Weights of a small GPT-style language model, trained from scratch on English Wikipedia: 5410 steps.
Each number is 500 + 50 x the weight over its row's rms, rounded and kept within 0 to 999. Layers, rows and columns count from 0. Numbers have three digits each. The size before them is the row's rms in percent of the matrix's.

# q: layer 8 attention query, 384x384, rms 0.0309, rows 15-43,79-107,143-171,207-235,271-298,335-362, columns 128-191
# k: layer 8 attention key, 64x384, rms 0.0308, rows 15-42, columns 128-191
q15 077:464496496524450494459487577504459562454433558499538566514560375486403559436533543486486539471483511559494507561506560555528484394437514427465592438542480580580501451417468536415516484445558453
q79 194:505449343511426528464509544452538507501555530504478559550560427489528486402523579473463510499610490556545516541433579461516525468478418391481488416499580557460529481433475481541519552440506436
q143 085:586440460576499507535539519510559560522467558535581579479482493498564561444537442543404512568413494523672531532475391540430502473457505455479478570594484526503420509448495508505528536511511505
q207 085:494543511559517572530404469512562551463569592514486542529523512456479504479463512477461552445525482565464568433438478476550638533524529542457472595457535450441549506593513484608494482453590521
q271 095:535433505523528537550384509545463480558487478455520614426441438544447466557619497443463554471474472513454546468503507472523562520528589462518563557507389495479442536524502569518592413427549512
q335 107:497547441486542484451444433549480473511462515394524523479421439542504437587540506482484521512389483527544544481460373467520533525499531459522525576456385448471463451455503512526512509576485512
k15 056:486539489468481442540551451518476519542460438476521529520518525474470558428526478502553435534546443454557527494549414483522565515510551513470416464498461422541439409501547538403525573491466489
q16 081:440520467568445480480529596508471565428468538504485575520587437467424525407562552487470503477515481540587480524455635542523506416518524460417578510510522616570530427370476534510454528466532445
q80 082:478461550538414505438462557460462528497506572490454509468531498465487589462519519452476487444548537568506451464447526442580512461509441509478461469572497539485579479534537453530410459480475506
q144 085:480532477490542397534507496515544506526470565502540572497513497496493548439568442573479571508470524549602479445452513456456505467402473466426488589605500528553458546494483567459511517410505454
q208 086:522515503543494592563428517492528555456586564529478485459502502427489552481445472449481513445522529583466546436503533527550580536532537471476494564510507462474560496542521504615502477414524520
q272 103:459539481532584558512406516518563534577561552527481593397410499446435532452503435451449456525420485504467535366444484441510557468513493489480516523500450417555483538485480542488611503505510464
q336 104:516594494406556532558542464576471486528517509579535623497448460511395511487519462540505546434469468445577486468403528524519513438480518492398555574524483434513473536448508507488606534480534458
k16 049:516366491591423490434539505437419484535555583532429563495514480460550511543540507409470537533410410467516556573616474496564473556545570470457481510577547506464528484476471426498483549555456487
q17 080:461427522473638442415485610500402463541540498524512458499499444486569450508581507549590511472553600552526434598440435521501394536482480513457483465448434465410545569486510503450472527531508486
q81 078:487465459444551432458508545524520476519472445545541453488500441534542470488496539528517490479527545507514449567501484516519500480443489449516520546439476480415442523520456472578462485474504565
q145 086:499560525442551440548412558476442479415507485555508433513472473432416493574542551477532461492510528512431493526470553495588438505471438575421482466476511459453506491544449482519453483485515531
q209 083:477451510496424371365508649445529543555477430469471448552452466473519519429564492594523512584541533510426544564502495527509501489408539513361502510534425493501462518467475447450437514530582512
q273 099:563441510458504455457509579472530545502451471520532490498427507545516512499596507619496524548462560500433554403397470426619458494465500489490585561513480373515552469569541480496460423494484420
q337 100:513495455547530488478462569430493539512412496571460490506544469423454534460534437477534501502514487444481487421470559519483481413491486464528566523555550467478544484520473557500381448441546548
k17 080:525512434498603533453465426549510407543512517513600553538513477452538427438518507500501387388475564489510481434464537428583486390558464531498500465523515506465533613514526521459515418454555510
q18 077:520434465432560413436445518532482462568502449541492426499518525481608476627443516568596463519535523486510492480461441471467454596553420553508444468483459393337527548614517498546470484481508522
q82 081:533510453437619416496537482496486447422434374522507509517541413520548389465521529568552534533516562484517504599530503538490373523463616441449530579462512437430383527489467439463458548479547406
q146 085:439501508442438428507490471524423462453553460478468402533527495389503446537483584470620452394582490495408485540464534458579491559547474567530505459460494450396544484551463438504517410515585449
q210 083:586492490518470425484548564473496489475423456427492468546466415545545491463540470563536483575499534499549462531481453532466413514404526526523540434494448501493483457434483422475444567536538473
q274 095:483489424467509435463584581468518497452436513463462386563482483470564478523386501572529481426590567539536533509553511567432523468466448598486477412440542452538582505513489457488445491523524467
q338 102:413458520480450508489570553455547480411521472579466440450525537478574391438424544549507509441573497506499505451515446559518484440418478552491483453516528496616569494542428443510413451440567427
k18 060:548506496495521569516430579458549501540555573535506507523481551496448489466492446497456495570503536518444506483458579480379477453479389464560565515526601574488456618518585595469486431534556536
q19 081:544544505442381579478525378554515537427494433430522470422506624494597489494496546458456523530555466468536465472607542529552498560535503516528412508496498560548522456591518475522489485632443488
q83 079:535479483540449623481581431546527501446509488511488509543447513523383523625457452480537506508495435560558528471570562531445541461575443506507486454494460455501523465517498529507524492590468486
q147 089:418548562444497554506481488481476492498530480568518519485543512592500438627443580439515582508574552441519507526560558529606508502552503472471490493531483513517462426400569566567463545543536498
q211 153:474536578524542580447505475524374484489467501532446508471461508504423421569456408438459459465456502440491439478567432497488447463534514539547534541461525463565486536523530537533501446580457517
q275 104:456529548456465581452515433529513473486582516476481474526486548453473535548428490460537496551540454435588456439500411525502584509607528584484443471475547619535555522439524557433515529567430556
q339 102:481609588527534526484609547456484460406507559587469485574487520431458541582537507497532525550606488477512426538498431571464456458523448468413456522499592558458513497434479524467448521483426492
k19 056:542503565495518475532424533475521511530520490420434471474529526517493444486461490511474469414466515518455567585495480446483564553523486466586620489466481582390549553600480477511468493459456509
q20 080:497567497519642442491435587467475513577477499472503459519513484457447498558558460534537435531468528523473479498417441536424423568426385492456449516418439458472577609531532584469492513461478509
q84 074:529549496490611431552513506465501432536469410529505408507482469536543497535535457615580523498425562444418535521528459508467483481372511517524543536431500483509505595513471539512522446533503545
q148 087:462631502501538420537436530433542518464418488514501502587489430459379477555496427487564458453538569442453485408417537509540518541452412521493506515393473532471515564558544516504483543406493504
q212 083:464474514457456407435561599472570475555456485482500433499484445517579485515578523616519503558477538410394544600480430474451461518402493534457508500501449483523447642479479452421440468512558506
q276 095:531460457466464496372483532490517475545436476513471417546511460475534489513482503627580569571568495502440482467484435480481477568426476543495498522599484439452450522619458452509455473489526534
q340 103:501406452476541471388479496506465484411508410467474408550562446390464535486499445521565563563476506451552421513498442432530477572521595459533420538504442560447382528502478499529453470512515552
k20 048:465483543574489481522526518511445509530476518543438467490497527495630481525485552486535466479608573485478392484529499500520475427519407485456478488553578527472527531511474387493527445494514477
q21 092:530506549437505555512448470514540515584497438480440480454462621500548496566416473595547478525448546436417516507490404476536494577486491522530444470409456397523562575686525543542460560551444519
q85 083:513560503457506453525514423548492456490455402552515538533515517510553459536473464518543496558476557414467522517580514533455472528505562512488551506403523485578492456498466495492575504534480487
q149 093:512541519472455586503539484561465520548554494466461527508595553474404486518479480516579406498480493514343573513518420533536551518498571579525539446345447461453571501587526522500522537599499534
q213 090:506495510459544380448603481492483492506395426499414500533487461477504479548498476491533485528519506396522480512549458439461432461513493512503491406456566535568480475431481497469511509550504489
q277 101:501439522488385537461495494491482422533500477509478451613560549517532490538530488482589458569618445528557502580563396542472459473488483533578491461531471583380566433507482466491450536539497533
q341 108:487460530498521434489514451520594408469506529514458508544593505459570503527529430448513527553599540541511558574523441490486436490505509484489479477434560543410508454569509492512522523570496536
k21 059:563498545547434574483487500449530488493454460399511474484502473555490525470579523495463501445429516518493462579398526497495431445484512409582609531489476516445458527568487568613521471515497577
q22 078:521464534467556419488457603572488418489480450503540445623489378463547414534524623506482523498519530522533455500512504437531400502521484514417454505483458425455509525388496420508439462425527499
q86 079:460447536412508569490482401526494474438584535572520576515499552507543466461464633501467532451547543585493553571437506522540440537535523476463543558565437527510429444446572503545464455458490497
q150 093:469454492470531453476471575540465550439555359471517414580561505412533467448495570533538449471569535547506467536486470459586491521513467390442390472518509523476556514479433373491446488393507461
q214 089:460536462489570534509396450469520486476612533509487441454517635475547518459460476486519566479446517516490595479485502551441502565465564460530470541602486501526539519523482526508478511493487492
q278 104:499375434534493445517443623468453416549403488495535457599506499470574487512574443465568454524498522506495603528552491539527491472516440471486437444506465504471510562586481417454444504479485495
q342 102:485444516508542439451546579478519415493485544489458488578475559475534434562467486467555546504529532582579641470517393497471522430554515503521416484515569539494618466486448407480512492489449465
k22 065:531516447460581519453468426451517504570512508521518478461531515577499532471455450530508579376510469481518442405340588464420481536530523520538540543530535465434469505486523544548574491585609534
q23 086:552413513528545377514466582490504587601484467541481534526480539562464457645465456477432487517564516515429521453562493485503484541507483504548536505488511451371519558565440503521470535518542635
q87 082:516492495486487448499518568507536574483520478523524535560483386499559481420560525485477490509558551586444484498484503484528463499438491394462481527566526434461462463489469481561447501357599544
q151 096:429522530560521448545516595522562554506490473563477475608510446439444458555469484420533460506490521434447554580523510514520464498407454483572556397433515470492562504405472524476475490511473482
q215 084:546437537449402496487524607505495493546468501490513474486494415519521546426550512485454577497460618556472480531447484508602426466431432490470504493549461533457419549463480459572441473448567550
q279 111:495464461442401368513569570501566511514526528497486420591563448597548468585493566496535401506678490512493561578541508546526409555551476497468542431457507494514520512440498454475447531478457518
q343 109:478461498523544379497500551511570499466469478520458481563485517591504534487445473463466476474573455566506661562491504488494519493492471509480551446515587466515579609365554527480447623511538517
k23 060:491585493530508560491495532556507450483436527479562444543522518451538455471498515531545529438501471475530426470486381502423569434474440573555448581500506493569505562460611492476500461501512459
q24 082:483467495437607471571460503482499522503497476541481436452500531462535525587492469502553506517432542497460555461449529478497515506503448530518493507409452382450559519611492520505560524466526543
q88 082:447526455461605531542450429504482503512492444568552520370504487476497505552508466510526488518496533471500498461510388486479574551539575563461485522519492551545536474647501515459547488558482430
q152 084:486516454422603482527476473515426476558534499468502424475500480389429484600592531494542506437530467483340548468430530439554518549506505496513521534529493400405477511618460496542545430498544442
q216 086:467515489479547513508481445399509529541475434600519460526547559535514504510537475529494474604462480465517413485529484458439490527540490455362424534470460485458530520504485465428449453529466518
q280 104:487490450416542459494496495444540450454470440569450465575490529512523464437441517517578503449514539545460488408560575437534474458468469536490457473496460387499492530538533407543483436495517412
q344 102:509540490523476512551528486445498435477476486523504434562536488476565436489529503493492529518542540471439432455578463465560356547510454469517467559446428478578487517631478464465456393460530494
k24 063:500484455476503508519450446487506469503523520559473426493561521542572500485456475547558482560498499580509609530530598520377622467497413565589573502497535539436559524539517537496469506530563571
q25 075:526449471390414535445584473569492536477536420469468558408524584453537487515420481465511469529462485496506549482502523496562594567522570495479461496463462439500560424638485531560535490463514444
q89 080:485403508548371564514489573486506572557470568411523490493505544477609593516488481483428434481453453560577550433476478489578508463501418513459401497620520494492574465474451451518444578512493412
q153 091:421532407426483458426472524468570516528472468523523528524413513553599487567513594535505511456663528529470505507470542466550420569556477460449537499526433447462533532541490498495437520449564464
q217 089:496537460562444615522505407512459552437570524530518517508509468432469484489468512439453392448445457498587509454564469589438488576469577466466490539469591490580536416581518535484467498474474476
q281 101:479502438475444487490478551511507523410573520515497509473515413467513453445466506505533556468567433558612527507541505516511590501491604452411503437432552491520541504558448499474489521549498434
q345 102:504480485498434530480501515528524552516586578588497638495525503490566485449462501544531599592558507519579533461455489473566509497487542440422526414459583482560600558448532509458535431556449443
k25 059:551592554529430552542558458487571456620487560558443496483541497445479531449479454443436546478502539510357487515550514517427461477470524580558549561398483572399499582550497618496534460472571596
q26 085:495457582604485478486522492531433602437556561460490543494508463540456524434489534464440521556523453453583605552513558544549485416556460465504533515564425484550460396420449516498471594477543437
q90 082:523466512554359543488442540524488506525527533472513558539478530580528526466562498438473433543578440574570491490453467491542543454580353514467523497579561533500523384476465434548425577434531479
q154 091:483432465491465511495496425472460484510575578433465563462470475528531544434549529508484555495466462548567596580465492495520460503548552504451555571548482504517467450495482453522517550509490444
q218 084:532505524579426607559460520511404564464546562529558567539515467550478538489419512366487487489539503601556527462562537503497541535584455490452506544532463463527495451552515461540497555379571499
q282 103:480516562621499597574472463524512512459556543528550593474470531461409419523463468436444556500441451504556431467473521506513512531544530443498475553456448485541470469456508486549565506465423547
q346 097:525433375455519540481451402504445547474515514439579567412446438459425444477482457456455564549413434515478533492461505442534532490568519455522545570560465462517415492456472511488595423560510449
k26 058:472536459473547604509526471491563523636503501455521468486552496544542556504499483453415453497449453482537448634518463581572440559492472505582489482500496601482391470511519527535551495518475458
q27 089:458543505499582510548487559557451523543452529601500483478437508465441521502578445456467445534431487507476504499468541488384545460499432507519523616454485443469513527469542546478494561502449531
q91 078:503475549482566452551504602481523493527407528577420474458485517447480481439503437542508522577486512452500479477415521471453483399421569469578507535518434434431479597456568491414438539581516537
q155 087:439539517515549427592436624494445506465413509488506445561478510479459467522600436484562484463560460468467497530484537420423457489522440498397528601520469476506481476362553495411511470471511547
q219 084:459464509481426421461553601491493481573417482610470543459487474491514531452558496581511478588447514468378506463526570401494471449446480533479597587477496408434456550513565474458407435586561544
q283 107:526481434479560507427451605529534463484509506636421488435456503502488547398495455540571469512501522458426560479432513385446543494502476521463592574485479374477471513512537488499375482554513607
q347 107:516443457497623420416536483579530448460462547613500559575477509520521543421501490470491576565561485448533524450376555420570451468579517462466520566506490449554461530475572447498503436518507439
k27 068:560485440609551559470442469503532462448560524452590512460515452458579501462512533525524533457596490503476403520475503469482432539495554543481559468543540550442543557507445493580505523411536467
q28 089:434560605594424576483562570486480504471473583442405568546544512455511587470531500458416515525503440517481506519466519523493563407524428502551598513490556513476477468377550537510539500520462542
q92 088:414500555518428494546517506593478540531500472318504538455490422484517501501489525380521511566573513485550520534522517521529524531531500534538520487525509555450476360434507467510511495453477518
q156 093:460477556516520473457588391510477465466502543531468547459478557526518531536543447509460591549429417457553560447571462537361534435471486486612592558502479408493555446454543492546549448550486507
q220 093:470603556475512633526506466575550491495501489422523514509504467474528500471492566449505492509557574532502503614483570487569510504542511479537505513567454498505457475458456456547475525413519535
q284 109:468516510542562596426561520531476540696483546534545536443543496506534518414521521437405495533514466535422431539488468459550512457552489450542591537592485447517496499434534543507542461512486520
q348 107:566535422495526533489590492524578549457495532554554547443516472467515536479435389482461552596446460475554511543497438453509497474563435434503514530525488412579489488433535558535558428510445549
k28 070:565507540571481527459480554437499564502574541506460539547484524501483460443499476510513557568382535563528534498403379552559544438526535488532571493389581471527516488494489584565474502494491426
q29 086:522502452532616435569524558408469441520407476536550458472444500450390546565548506498464439416450499498451491433417565411401488555448472442514472504496473542495427550497557527497573461436559496
q93 083:466492503519499608537527460494533431469478437473523481409463456436387485486552512446583444457532482574547445491488517417430583517516486523444465441545515458428496511522514449483531539503578493
q157 088:446595472393599466562514442468509448524423516561552484508481500455418434501553532497483532392617487458430449482376560403540476473441465448513478568521540520548417577490507480449507409473576444
q221 096:450452502449488542521485561452425406504530488507517424493503569416443581562525431623579463468533531583458496556452547462483602508413534543469527509499478607435525496521528587532493492426473482
q285 105:422488463391472521542559445493494349495471534598525509525546454511500539491598551557526523496406493584414479439475522512432501454382505508483501534543483543500471482477518451493566473486479481
q349 101:491534463416493485491568475498460388434415521572521521443547455432446578498628534469509567450567525537436466503510577403555428500478566526431426583560449617471444527497450487487585398554510537
k29 074:426494526584494513462430483444502595625575574549416541470532515618538540507506477488467470521572456461533466642476472490456557511538440465497545575482485567461545473534565462557504508496492564
q30 078:486461433463575429518410498485483475534499463462496409557496497556516412553463593545452466496539560538469544536434458450470452563497508514551367472525537489426476589481457440396424471445569487
q94 082:466519477426547487546516506473428478501507338549491453590488409456452452511507575497594526546484565431444510488444531507491479515439633499523436501447458492467473533510478476442568479495539547
q158 092:507427483493473442510434539489468483490524407433553435552510490452469406507489596456519473464517518513518528602483566485507465522475511512468430470560437572441469434521439369412486501505567543
q222 094:479501501487454398450525543456462492484493451484471409580440427503495489492524543568536527537563539459560558563496424478474417502430525550487469450457437578527454480452457429469503512487583480
q286 107:570430468464424420417439590467531534493494424446497395565525429515492478511490612477518527475686536497587498573505542451494487538489482490475439535526455547429500419467419432495476486425520502
q350 099:529483478512470441503415539494532504556481487455496411529554491439593449515466557493518467466630582528480505498509536508397434592494511500506439472545533500539431516536476427424469490519574502
k30 075:514511461546490531577539523473565518524457517559511532506542502451492457571532408511495548485519542536461487365463474505582489503490449531572486449425489582491466531482524547614513428464493518
q31 077:497537495506434476483562482477443492446499517505477504503576486545474480524466576484450558429540474509543506550606568509578500447512574478531519409499483549549443449464528364512559505458520493
q95 071:503545545618483616565470433540503512418486469469514535587484463524427570618454484404497542416606463502536507576517524489488638513540528503510467473452544438583556489490482495542553478543477460
q159 082:521487483522463551442599463514494536548504515494580466490482573623586467554480566528526603485463451512484454613605456577429466463475591502535438537521519447491542483462544444495493431529516486
q223 085:497541558586589624553421434519421524446506507485481462564520544482444438584455427390444517390544510521548516531487522580502503528493542469555477531439502514536564480506495613551595532437435484
q287 092:512509534525580566417478445538467543542507500521503469438523531506533478588372488469433534495461477514546451589489474569453489434502513516505498484423436423460549482487504487458547507498429474
q351 092:531536523442457581459532381581581516552550600543525516512494570497610425513445515563509531601479491519579467499525481511531432468487429446458520499465443447550557522481588442488567447529465444
k31 064:506470530495464364490500491504384557504531498501498530545506526487495568541499567515499510545582508478483514556576509483509508622478580510413426535580432516402467410552415470424487554466488497
q32 086:510479495455413568486568426490595487462617488418489574493514505433517502403470528525431499550490488520534536444496540520555599507469590508509525473544487544539574482541451564477465504496526403
q96 085:516550429462423496477539425494511640522613506411474543485493522474585529455460545444550433525528499562606500436512489534539542513493462513478437435573504623524602493475492575503485530482540477
q160 086:510479563492509518449544484555555533462569470409512547446428450532445580505480455458469532576476381557575549508558541538471620557462511516538496499552447562457579455576448596462480477504514482
q224 091:542547475522491510541453374510444597446570525448503564439508489420489584503484491400470535541505486561509465331586545501561584522610504521531427427552564509462559443501511564420596413461467486
q288 103:536517579550497518542413432565471526429547483453580521475456505464335475539547468445448550613450481501508513452489448514556542567538545503498489525573464524497503393420546597445520488471536459
q352 096:474594511443448535575492441473428573498528515485537593441421473511447516598525456432478506522464485495437491486499504540442510531506564540524473500523473569460463445464532493517545468533482533
k32 069:456471511448488470555544493464507451505459551463555521665490495500445485520431446569514557444485530455411474468499623492594466421378500549439482412567402397516475516502529491449434577467539448
q33 079:438507466546558538522475501493498501521488504513520458542431512455437463544603598507441474503457554488543530558440510414330403473453404472562429522576531543453451501353479500438495433507523517
q97 073:472553499484569527508546479471478519474540458603395472524452471433455415483550496532453486456464563472519508479449527479451448451464533484566487512492435457484486570319546510460472440481500551
q161 082:463491472524526509555530604509521512453544441422486432521548550401443387465609564442468491485443503537517531542427432477500534437427483505467400576528484548506490505436503539542545425477434495
q225 084:444505480460512508528468500440557479496504477576454455532480478532505446525581506573500473472385540448464540578477406496438489442446541470578556508471499468543486582419512477411445545525528505
q289 091:504457525528551488555434527507544489423442475455503407477462466474484513452561497523463485457450516522459569511543490445482464379490456470531514545539503492578433560459496506454480435476523452
q353 096:522525539544465452574537549506597504498489460442445447518458476525528515501532604564438465460438536463453506465584422554517517401427498525572483549481444521611433552535510542512561497444523472
k33 064:503481458415496498446454600483594476448564474408582519572443447434536508440518524459526532486555516491514404424420555457477480513528395433594468417499568638433604575530440448539493401432535442
q34 085:503504459504468594519481416474511462520511509483491511521521564425471495517461482593424592513395533470483506510508301563524403453524504524544526517480422515502546560526559547487459489537517555
q98 080:469552438466537495483557467454523473495546446523484536411507455415481535470517481559448512511418483458476528514530416572468470488446505516513523459523493560515569549489489440521503467476472518
q162 089:496464439467458524476507483465599529486513463470450503472508443470636521512448490567459520552429532444584487511507379621486450559525487463559527526456440536497534585551465523536499467464487535
q226 086:502482487399493540549628451437451468519516495560478553436486468449453487488577513539457462542434556445379485478441451521487452453486513538524522447479476485488479532525526479436494509441550540
q290 105:503503508485411566465526541445535440488475459542450468547538523431485430421461501629493558512572526470438420500513405528478500454485476542522471532465494487500506470490463461471503514485516561
q354 097:500423581490502505489515476460476511483516578487544460564588516383493517592448431491396634505451496403526482590633449576504515515436468474553484492525485533394469555567462545554551434444486532
k34 083:518586606493445509438547567510500511576545508557525555496557505479446531475412510521342381543512491596548502438489536480518515416446496499501522534466516567542538586485564555525440448412408522
q35 089:581404472505430458569481541426527566516496446460543522525522451510535569549516502615587508407485528452485531528480481475524463465441514540462493460498489543504416459569456519533470502537482444
q99 086:492500400550443433476477540398462586525403496469559599539512379509513513577488554577588534453513456493573536477469407519521532479542552534372554452494547672515516456508389448472500532561551454
q163 089:541443476449390516530504434422492545596567496453504584505511399479576467494550486526578420399459513549451487515504484473559495524495530579427554468482500589488440460571439463391549527516432448
q227 088:555503408499471513555502508494555537413429506420446543577469445501499502537414513505502494460555509458567558469470396511484614509519478506489504381514500642617537512591443559521516490476467506
q291 105:567501450533440536534459542480458440471498504453490464504432471488447474430493416401526508426437570501486523530476468541500506452512487556459517482400431555556603458629504476493472455485510502
q355 105:464483459523534485610470398471522494504599524527528547449472446537490518541513399499517519413457499506368573532527439532583515495557421541408513445430454556518593508548469498459532488499506573
k35 076:477486451548489527497510551479526505525573452460464569446467554482575505511439448519495637488410495446603486450403504453458453502512530489515494452411434555461539550578507461604520434496476499
q36 085:503424542431475510436541533484435485448554480414499536435555421445574511467575535495485479520473516523516565507407508581584486557486548467539455453542468543490567482577505453517496530482422480
q100 080:482507501499587558521503487472460486474508488427407496490527471466516498487444499443621564450531483478536522508509526588551520533505546475614472437473462464480533503453552476524455529530420462
q164 087:514390569448492507490520573457523490502574494519485479444485585465524532532579488540506471519388479501466625536488457626531468502490504501502465490432486479472592499610560530576504590465466487
q228 086:476510564519565447497528451442457474495494435429440466567514455436538477541498495452599528483571450456580484504544491567512467490500536496510417514484504406516529529361527501481468563514439490
q292 101:548518558459502505521527371492491516572535431422491494450484618457532525576433429508559563618502463465537495570512446576573472512498482489454389535462442464502553525597535525456462595482479501
q356 099:570537499485454468452531512437460517508462415454417457455509579417466585552587437563540485589396444577439558574476506512483402522467433483498408562519462469414559518617521593418541468512444499
k36 074:470571495497492469399498506526410558450446474529488540466507531518422540598476481585479471573583548568405522599488513545492494505500501475484451477492498442516502444523466493475475506539500453
q37 097:503475561475441550575447431563480501485585532406568498476460456452532514481492466482564495543331446569567458493572413530603461460528573501501493527520457550532475416551519556493501488533472577
q101 088:494453562505500532525504482489589475492564533530540519366473550445554497468534436452506558511460459517522414518576526512567515497549479432534550524574448564454481543499537527486516498462522537
q165 095:518486551436458614537459446536564497534487564436516541512523434449509523402474457467460486445407464598519472472486407431571453477563556513501487522516488555537441491608509580463490454516451522
q229 098:408483539540516562518486366475509513467549518503538501437577571488613562502411488452446474446437487529477516521532487459529508514554525408610488450520521428520526513595466551499502451477482536
q293 112:431523456533413591527464477463506526457586513462516593540497432493451558368586527417437424470369508514546568424427450466529502487530546444509565437476510533582515463539531605556475512491517477
q357 102:459509470510472596525468489516560568527539540507554503509442436476493470464541453470429558491421476523464453557459446490560402446547573546532543506492415461577481486541504545488492494530442515
k37 069:540419479513509508525444574536461460507428528546516486404492576543531494430482531449469532462498490488563550538496484573433484571478500482473511533543526464437468580530510502441613462500448487
q38 087:445501513595468609463468592486480437514509518568484511421549441528474478473536519453442495546506576516521473524520495520413439393534430474570536469521506477426519467402494509546419471589533511
q102 080:457520538495495595425504564451423412515471489634479495393536470542460399479544512484448521500453557547548448521576555499470415361464457461588576469501492458478484513400497466513433502551498525
q166 083:448535445544503515491493545511429436484518480558383543475527556483564444457479530458497461511493536482515467494490564498432482396507432504571563442518525427505523472373523497551445584567571474
q230 083:463605512488456608517461599477523436605493566567456606409516495517501467509492488536480526545373596535524507434563489493480483400544509589533539518522468454554495608531578534479444521549547457
q294 093:518579466550552515542444560569532442561463580542471574433467565486472470468546443480454455505353537586498487474510466475422481396476522588515601566533453486502536536560509476554359538536527550
q358 092:531576431528545554514472511563462356454444455512483583448485480459400461436566466437483421573438553586541516425506485471427481480546550544538490532508480473542512428480506529470399476495500512
k38 088:487563453453534493457509499465538479462517472499484529578449518577507450471452455525541537458530495482414401523469564438390513437441399578585560449452529533469452546378475472618479487455592558
q39 088:512429502583512511585495542502522496535457552467537460514514472536482473501529511470416490388436534541536534576422441537445395446518466469487483503569483503485441563426549517469558520443432608
q103 085:553436473465514459549496522494544435553460471532565451512533519591456413461527537491479549448419513503431544605453435537474457415465562475457562527567518517406425591449534451500516434490497588
q167 090:496494494522453532580481582494556493461437548467536467493512492533418407447525535496379470396431485521541446494441389522499385469500523460426442561577462520511473546410526520467515424481432565
q231 088:480485481492471525474527552394522412552425530566529508524536393572481487435486573539520504520459543484470469562463451490462473394482431505454588509557537497407431541461572434496473476525526549
q295 098:478505418522447554543503581465575440519406534542488413519493463532478446388479566501512514456497576495532516575440537498483516454506389464463500523555519516467420561468508475524470509502470559
q359 096:449457472581564521440469553531530519428421567561505438547519518467532421422513561459436523430535517509592494549401510465520459464520486466503434558536522499482482552432516465481450391507494533
k39 091:482512372528471602512453490523568418540479487511522493445551467447582381410497525431494471482527557492585473609423548506463460472525536490496539463448503594532570560398471545460489475516503495
q40 086:502551540606502483618481573423429511512449471542446481557465475547604560493495511579417521357491452470521523500529528616450525537500572571584520535480541432464522564501454463452526499487460513
q104 080:532481496603500473517472602477460545518437485564455568556476439529522545496546532563468486423454514476572491502509482568513487506437548511570585487442552471460539540470445472400522549480493517
q168 082:463507442633489473554529568407525505488495466488440538562510502541562535502515598572511468404506473427522624491471526529448566508494555504539556557520518437519517556467478528406515569504486502
q232 087:569453401581459502564457513502490469551500433538497535517459504592568510479459549495483485427510475514643409481571506559429429455457520492525564427455506531447502457509511439501590517501482553
q296 103:544533531547433495684478539476584533564561492559525505513446513495558559536414496568515402459435425486502494479506501525452518458529575526497496549530463414471479489535510604473544580486416601
q360 097:485496518573519442572503509492511552565496543491432528508500438515518503532556503513473423397514416469512558441546560573490518470506532496529498462524521416488491516538461539435608584467557534
k40 120:501550545603363428562441481459566506497561470498495494600456440491502569432442571561474493513531467503493548499509435527489518498506589471478504510522533422511470556478493590461553600417430418
q41 092:486513458459576541419523529465429425454502491560521516387466520489513452525575500486529588493361490566417446471367520508502443434488452508490472478461529561462641501514553447533418355583569522
q105 088:440467521485587512436530538531430465359440477589498487440477512488452464482512426472543605486426501524509460453370523479527460399550431463525491512528516530460618522444551474521432383633536495
q169 091:507450488416552554447512575535424496494439506603508526391505538507511393526541476504551511490451530485399464553385579437471424494525464490492448517445561528511534550462544413463405406575530562
q233 089:438501473569564494497593502460424496371463530513519479417512508503481453431521519475369588462477438531512423477492480537533545456503560495547510455529542553494549506489443470475495422610448443
q297 102:514514440480491495516515614503439499477509443495559584410457483546532528508643574448474525537436482537573544518459602443397475493500516431512523418580531543442525556471465398502437452605486456
q361 102:522498523497456509460475551464496546565472467486504481355490552513507496517566481559541536568450492510479522569409615507456444542493556509543528477516566548510578569532506501404423458546521522
k41 085:441519542596511492527500618518483474512404476651551562475448460537570442627506535607560554473525579493471484442364576498477545525451498553539472504563508518430541581522507473490484485599466463
q42 092:481539383480467536512519479539419468555420410532447475552453527494459480511526498481507412426485515575436521479533454491432454443583601603579558545447402480517534509557499436545507525504607499
q106 089:488532467494532547498529453545466517573429416569471528554515513500427527552519522509536366502500490620386566483546461526498536462523548586578620482444404530580551546665439437523515546461599420
q170 092:453550460454460575543482444512507473497394405531435494528524447513368448553489518524567419403555516547401479458576489528546469454521595561570555542476396475541491463575442401479516545536593513
q234 082:469441420487645497535620546566448418511485435466454464523426471469423466554555509497542458443480476523466530403480454509477512517460598558540595497491431469543570587567500474466533476464560413
q298 101:452485362485557535544435499489441474523401474506430541537478489517486498510569457434424509427501529541504577514561533506510481478518580598569538511523499407542478558479443458533496525502560458
q362 099:509519505571563531539485528520502541549382437572424482531510527441510481532449443461500485434455496475502542418521500544448505483443623592507517506536531386553469480587471463492460502531598535
k42 110:431520504461517514481502476490453435579432469583620496555518504529422503526473462488460439465497534508448502514477600550533464486535522484482431510467492512578523557471443393448500461590550457
q43 088:573519468448377618497514512458555461513521495433459518447663454526531436452453567643576535469500457587488395540549453375469512474456493535598630433507404472499433423565513540578465490496487490
q107 083:490512488502373560506512561411539465474514515405518541507671364492461432475480624600482504491419517531527508502519483437399460465449492476530581435512468417486451442524529509511532521533491509
q171 089:575502501487379620515513487465506443575563493400458513484624411486516471466528480572649522464486434579440336463582474394491506452461573532537596497478404409506514479589484536504524532480465468
q235 084:535512502483469520464534555464531532436502506431555567440611491534482488462503549618560391616473489466524576496518470457380540494453480521460511512543446554384483516489545492611515489509478484